Part of a small language model's weights.
Training: 149M tokens, 4532 steps.
Each number is 200 + 20 x the weight over its row's rms, rounded and kept within 0 to 999. Layers, rows and columns count from 0. The size before them is the row's rms in percent of the matrix's.

# down: layer 8 MLP down (transposed), 512x128, rms 0.247, rows 76-88, columns 0-127
# up: layer 8 MLP up, 512x128, rms 0.224, rows 77-88, columns 0-127
down76,098,236,171,173,212,199,189,191,187,181,234,170,212,219,182,187,223,219,188,179,188,214,196,215,185,204,206,139,182,218,196,184,234,197,202,206,205,179,203,173,181,185,216,205,193,218,191,214,231,211,217,200,195,220,167,194,205,194,206,172,229,189,197,214,213,192,193,201,194,205,178,211,189,192,236,244,233,226,196,180,191,212,197,222,167,174,197,227,191,238,200,178,239,189,203,222,205,217,217,200,213,206,209,193,184,179,210,213,205,129,195,190,222,179,205,256,191,202,236,172,193,199,211,218,213,215,212,190,200
up77,101,177,204,208,165,202,204,189,196,184,167,196,209,214,208,216,197,194,183,185,184,216,211,177,193,215,175,212,211,228,218,216,203,230,165,200,216,243,190,209,211,220,229,205,205,186,192,152,201,190,192,201,208,221,197,212,195,173,184,164,197,197,209,178,210,204,176,199,246,179,224,241,201,167,182,172,203,200,211,182,186,233,211,220,227,197,212,210,179,179,170,188,218,216,215,211,229,182,193,203,192,174,155,203,198,185,185,216,210,199,223,189,168,201,228,210,181,184,236,206,187,167,181,196,270,218,220,204,177
down77,097,194,213,155,204,202,223,194,234,211,187,201,181,235,187,180,203,201,220,162,242,209,200,231,209,195,188,174,180,202,208,172,222,210,161,211,183,189,196,202,211,209,224,199,224,193,197,209,208,223,213,171,220,213,225,230,192,205,182,204,189,208,196,230,252,180,186,244,204,182,199,205,214,226,198,241,178,204,201,216,195,173,201,184,204,216,211,197,201,179,177,234,238,171,189,186,198,189,200,197,168,178,221,199,187,183,241,212,178,203,196,232,219,210,196,178,207,192,225,204,162,230,219,195,193,210,155,168,196
up78,095,197,180,207,214,199,211,172,218,196,215,230,176,195,215,204,200,185,177,179,206,217,183,194,204,218,214,213,164,184,209,223,185,219,231,187,198,210,190,173,222,188,172,238,227,187,180,194,215,214,199,193,205,225,164,207,187,182,218,216,229,223,247,207,168,176,158,170,219,225,181,204,176,196,191,197,224,181,173,208,213,188,191,236,211,202,197,228,217,201,218,205,206,238,224,205,204,149,207,184,165,203,200,136,197,216,204,188,203,218,226,181,181,225,229,184,162,206,184,214,188,185,211,195,195,200,190,201,179
down78,098,202,190,241,206,194,217,177,195,191,237,222,217,220,189,216,214,174,197,214,210,179,202,159,168,212,193,206,188,229,167,251,238,196,193,221,223,195,228,214,177,211,201,163,203,209,170,211,156,233,177,189,188,227,211,219,230,195,203,213,190,193,207,148,159,208,217,204,216,222,211,208,205,206,176,182,180,211,183,212,224,209,181,213,180,173,195,204,212,209,247,198,223,207,191,215,192,231,199,208,190,157,175,188,196,221,204,185,190,201,204,210,218,211,225,207,208,219,197,224,196,167,187,233,211,190,216,187,193
up79,097,166,181,202,175,214,198,173,204,199,191,213,209,230,219,224,205,195,189,223,222,236,200,174,188,212,230,187,192,187,231,182,184,185,173,218,157,202,199,187,208,176,199,196,179,193,173,213,203,183,221,164,195,192,200,213,244,193,218,205,221,171,203,203,209,203,211,201,177,211,218,205,230,188,199,221,200,144,210,174,195,197,226,194,199,216,178,164,176,178,218,179,224,199,208,228,166,191,214,200,183,190,169,204,171,209,240,219,195,220,218,224,172,238,168,211,220,213,165,196,224,220,211,213,206,184,201,238,221
down79,099,191,173,197,193,160,203,182,210,218,212,220,242,209,224,153,208,178,221,214,235,195,225,202,260,204,175,228,210,210,223,215,180,179,209,235,177,196,186,180,175,197,215,185,216,194,231,224,187,155,182,184,201,209,219,198,176,213,187,184,195,224,190,223,233,207,206,165,171,192,203,208,201,205,181,180,217,193,199,239,204,189,213,211,213,195,211,222,172,198,219,252,208,226,180,197,246,205,195,193,215,182,185,175,191,207,201,207,218,149,176,197,197,192,192,213,204,206,185,191,212,179,196,212,173,202,203,215,201
up80,099,208,229,223,188,202,210,183,191,217,155,206,214,216,208,181,195,216,183,198,190,173,222,229,234,211,201,227,186,220,210,197,229,188,223,241,194,170,184,200,197,247,194,174,196,211,214,184,198,209,198,208,211,198,236,186,174,210,237,194,219,210,184,209,196,174,217,173,226,197,169,182,194,217,249,193,174,191,220,227,229,199,203,208,146,213,226,182,190,187,197,187,203,224,189,203,186,204,215,190,201,216,207,177,155,182,183,198,218,207,226,202,196,160,191,197,219,178,177,217,182,209,179,175,182,233,209,198,244
down80,099,185,192,188,210,173,208,206,170,191,195,176,211,212,223,221,227,216,240,248,204,185,199,206,203,187,172,204,207,176,208,180,228,217,181,181,202,215,233,201,228,210,193,199,180,256,165,195,188,223,188,192,180,168,214,192,188,144,197,194,183,230,186,212,192,205,201,224,193,197,251,204,190,196,158,169,216,192,205,205,206,231,213,171,196,225,245,193,190,214,212,199,205,213,221,212,180,195,186,152,220,198,224,207,194,164,194,177,189,198,206,163,202,198,200,219,199,208,233,197,200,197,197,203,201,213,238,213,185
up81,103,178,185,189,197,181,190,192,226,200,211,164,151,208,198,188,211,211,169,208,244,188,227,219,214,198,219,175,180,187,179,180,198,242,194,208,225,256,163,236,169,214,209,216,218,178,221,176,173,204,237,209,182,207,209,200,192,193,219,162,215,200,231,201,201,182,199,185,225,179,206,231,184,223,184,218,182,178,214,178,211,169,185,203,194,212,183,158,204,197,168,211,195,198,180,217,210,206,213,217,209,205,178,193,183,191,212,201,188,208,208,203,188,175,204,194,205,198,198,211,197,177,228,179,174,177,173,251,226
down81,089,175,203,216,175,145,177,202,190,195,194,212,194,169,186,212,170,200,239,219,229,214,195,182,207,208,216,195,179,174,206,154,188,165,185,177,186,182,198,207,210,211,192,215,185,209,185,212,243,176,194,213,210,173,199,169,199,194,200,202,225,192,184,187,174,184,222,189,181,241,222,206,167,147,219,211,214,223,223,211,232,188,210,234,192,191,170,203,169,214,192,217,191,187,235,209,165,243,174,205,193,199,188,186,231,181,198,210,231,189,209,199,193,221,223,181,189,173,193,203,207,222,201,214,216,217,213,182,193
up82,102,206,236,223,168,199,186,207,159,224,188,211,217,198,209,204,195,232,203,221,179,201,194,198,185,191,202,204,173,188,228,202,193,176,172,197,202,186,224,177,188,217,181,203,227,231,207,212,195,201,155,195,184,183,215,194,183,204,189,208,228,207,187,202,226,239,168,212,182,219,202,179,188,184,197,248,167,192,214,204,172,177,197,214,184,189,176,184,169,194,208,191,253,180,200,216,245,230,201,173,193,189,223,200,174,201,177,178,195,231,213,181,184,199,187,214,183,189,203,206,244,183,230,184,227,242,178,198,219
down82,110,182,195,196,181,196,166,183,201,215,200,217,228,174,210,198,217,171,225,211,203,214,186,192,223,188,182,155,195,222,198,212,219,177,193,207,170,185,191,221,190,222,229,241,201,237,207,181,203,204,162,178,188,199,209,156,182,157,212,196,177,187,190,207,179,217,186,180,204,187,201,201,181,212,185,171,203,165,245,210,216,225,212,221,212,200,174,232,185,185,158,169,245,190,203,228,188,231,194,184,198,211,216,168,225,224,204,206,214,197,172,165,206,194,201,193,199,180,194,199,208,219,213,170,209,217,193,216,237
up83,088,203,215,207,204,190,189,189,238,203,197,194,190,178,185,193,208,220,174,166,210,184,192,169,216,212,224,200,194,203,199,187,195,203,230,207,166,205,241,219,201,206,192,176,189,210,163,180,197,198,191,184,220,220,193,202,195,186,204,176,208,209,180,229,207,156,206,198,168,218,221,158,170,199,241,193,216,194,159,179,202,218,255,217,214,176,200,161,192,195,212,190,177,192,176,226,202,200,216,205,236,227,247,207,172,200,207,200,217,187,218,201,176,233,224,205,220,212,202,181,199,210,232,236,197,210,165,167,211
down83,090,182,204,185,209,218,232,215,216,213,223,196,204,171,189,239,197,205,231,207,198,259,185,195,181,188,231,206,202,192,168,183,178,205,177,171,204,208,173,190,196,190,199,219,233,190,221,201,229,196,217,215,214,201,178,180,193,184,214,226,169,185,209,200,207,222,234,221,235,191,199,184,181,220,200,196,174,230,191,200,162,199,189,164,218,189,200,187,235,180,187,197,238,195,202,184,238,192,168,199,183,194,211,203,224,182,242,215,232,242,234,185,163,194,176,214,189,180,206,202,209,192,201,165,187,211,187,185,193
up84,101,200,212,248,174,215,180,201,203,151,206,213,204,180,187,190,201,209,152,190,174,215,217,173,231,188,195,168,202,183,201,213,199,201,182,224,187,221,202,225,195,214,189,180,185,201,210,220,200,199,228,218,235,203,157,184,191,203,205,233,217,236,182,223,213,201,197,170,239,201,197,225,224,208,191,207,176,210,242,196,192,206,217,224,220,188,194,168,201,189,220,179,175,220,180,213,226,213,204,205,173,182,156,235,194,209,178,171,217,206,199,175,204,201,191,208,210,226,226,189,209,239,181,191,214,163,172,198,177
down84,102,195,143,229,179,175,194,216,195,170,189,212,225,211,206,213,213,199,209,203,209,194,193,229,249,200,189,224,176,217,184,220,232,210,223,215,206,186,204,197,194,200,223,220,200,200,164,192,185,204,195,178,201,217,177,140,198,199,216,207,184,202,196,185,207,190,181,217,150,253,189,159,174,204,176,188,231,204,175,200,210,214,203,199,217,187,184,237,194,221,196,208,205,195,206,237,202,223,217,218,205,200,205,213,180,209,230,152,194,171,217,197,225,167,179,203,206,186,197,215,197,229,195,200,170,210,216,169,208
up85,108,220,220,211,160,202,174,226,209,182,188,229,196,209,175,195,177,230,226,186,199,205,197,170,188,224,207,210,182,192,223,197,203,206,198,203,193,164,206,205,136,199,187,215,212,175,216,180,209,212,180,207,197,169,217,196,177,246,187,162,194,209,185,220,217,192,186,190,220,236,163,226,180,199,193,207,185,208,192,199,154,233,218,230,237,189,197,199,184,217,216,178,219,230,196,232,229,190,174,173,204,209,198,221,197,199,233,201,189,177,189,203,191,212,225,231,206,207,189,203,223,179,183,185,208,185,233,164,191
down85,114,176,191,199,184,198,171,172,203,182,236,199,185,192,244,183,202,225,188,182,196,188,203,176,157,191,177,177,188,214,178,155,187,205,197,206,184,223,206,162,201,196,170,250,184,176,193,206,195,177,219,187,217,173,222,209,220,229,210,205,203,218,198,194,234,202,223,218,204,223,215,219,199,196,177,189,194,172,202,207,173,154,216,202,199,211,171,185,232,166,202,209,213,175,191,237,189,189,198,198,194,184,198,217,212,221,215,195,181,199,202,205,212,243,214,186,169,216,244,224,208,215,217,198,205,151,212,186,226
up86,104,223,201,173,209,225,197,178,227,232,219,212,216,228,185,227,179,184,187,228,220,176,205,182,232,205,213,190,196,197,233,156,173,226,214,218,182,195,216,230,228,256,211,203,211,191,205,183,206,240,232,209,167,214,206,213,199,189,191,206,219,206,207,210,203,179,215,200,206,206,176,236,208,203,204,216,194,198,209,213,214,194,215,182,185,177,218,206,198,201,183,167,186,200,233,188,186,222,220,219,178,143,166,251,182,217,189,225,223,211,228,210,209,207,192,181,234,182,215,199,225,210,201,203,204,224,223,192,201
down86,100,207,236,213,245,199,204,185,181,218,199,202,179,178,200,214,264,186,200,211,206,183,191,222,213,235,203,182,188,194,218,161,204,177,177,206,188,184,200,240,214,195,245,199,229,208,179,208,215,201,185,248,208,185,176,198,167,210,213,193,225,195,187,213,206,185,189,197,238,213,200,202,234,186,218,174,199,204,183,175,192,219,182,209,202,182,184,184,175,195,210,159,173,189,220,202,205,186,210,197,214,226,184,192,222,179,193,217,177,172,197,245,192,196,204,205,179,205,215,225,203,241,210,181,209,250,217,183,208
up87,102,227,223,164,204,209,215,176,196,180,207,196,202,224,222,201,159,209,229,182,156,206,204,196,161,232,227,224,176,178,175,210,240,196,198,196,197,220,204,246,242,169,184,209,206,171,178,201,198,202,245,209,206,198,194,165,221,189,216,208,231,228,212,187,192,170,179,190,224,197,207,160,194,177,208,196,218,201,184,203,188,204,180,173,216,200,170,199,230,192,181,201,181,202,187,190,218,188,222,205,187,198,192,221,234,164,190,220,193,191,190,200,214,188,224,199,199,202,211,222,187,184,211,224,150,185,173,212,219
down87,102,172,210,205,205,171,217,211,163,204,201,220,220,199,263,219,189,190,227,188,180,193,240,226,182,190,219,210,189,168,196,207,187,176,198,197,184,188,200,197,228,194,211,200,234,215,189,192,206,189,159,233,167,186,206,175,191,217,230,172,195,182,195,209,202,232,220,184,241,230,223,191,237,212,203,177,225,224,233,229,209,170,195,180,195,199,202,170,181,220,195,187,205,176,221,172,189,186,201,218,208,192,177,192,187,244,208,167,194,172,221,181,186,207,195,159,192,200,208,194,202,197,217,172,208,187,217,192,186
up88,104,218,197,210,226,190,224,189,200,222,243,202,206,191,221,197,171,201,232,181,198,208,191,161,207,237,163,209,187,206,187,224,220,218,190,191,186,187,219,236,227,196,175,197,238,198,252,176,156,200,215,215,177,205,164,198,195,184,220,185,204,224,184,219,220,175,201,180,195,211,175,182,171,178,188,186,185,203,178,199,181,187,181,182,212,198,209,172,197,196,211,234,188,201,234,172,232,203,197,207,182,175,203,185,236,216,212,219,182,230,180,222,223,215,227,184,208,230,190,203,173,191,190,215,181,186,189,177,167
down88,103,211,213,182,211,192,206,160,230,204,193,209,191,175,221,245,210,214,207,185,200,203,192,211,184,204,219,267,226,211,187,235,219,171,197,185,184,177,189,212,179,182,198,222,186,199,180,215,216,170,213,200,177,228,174,219,225,251,202,194,216,230,186,218,211,198,184,201,213,200,194,202,212,191,160,225,192,195,205,236,194,225,200,201,179,242,203,177,217,209,249,197,191,169,221,164,196,203,198,172,173,207,183,168,195,218,193,200,175,197,197,210,200,230,217,191,235,200,180,220,193,196,204,221,205,186,203,174,233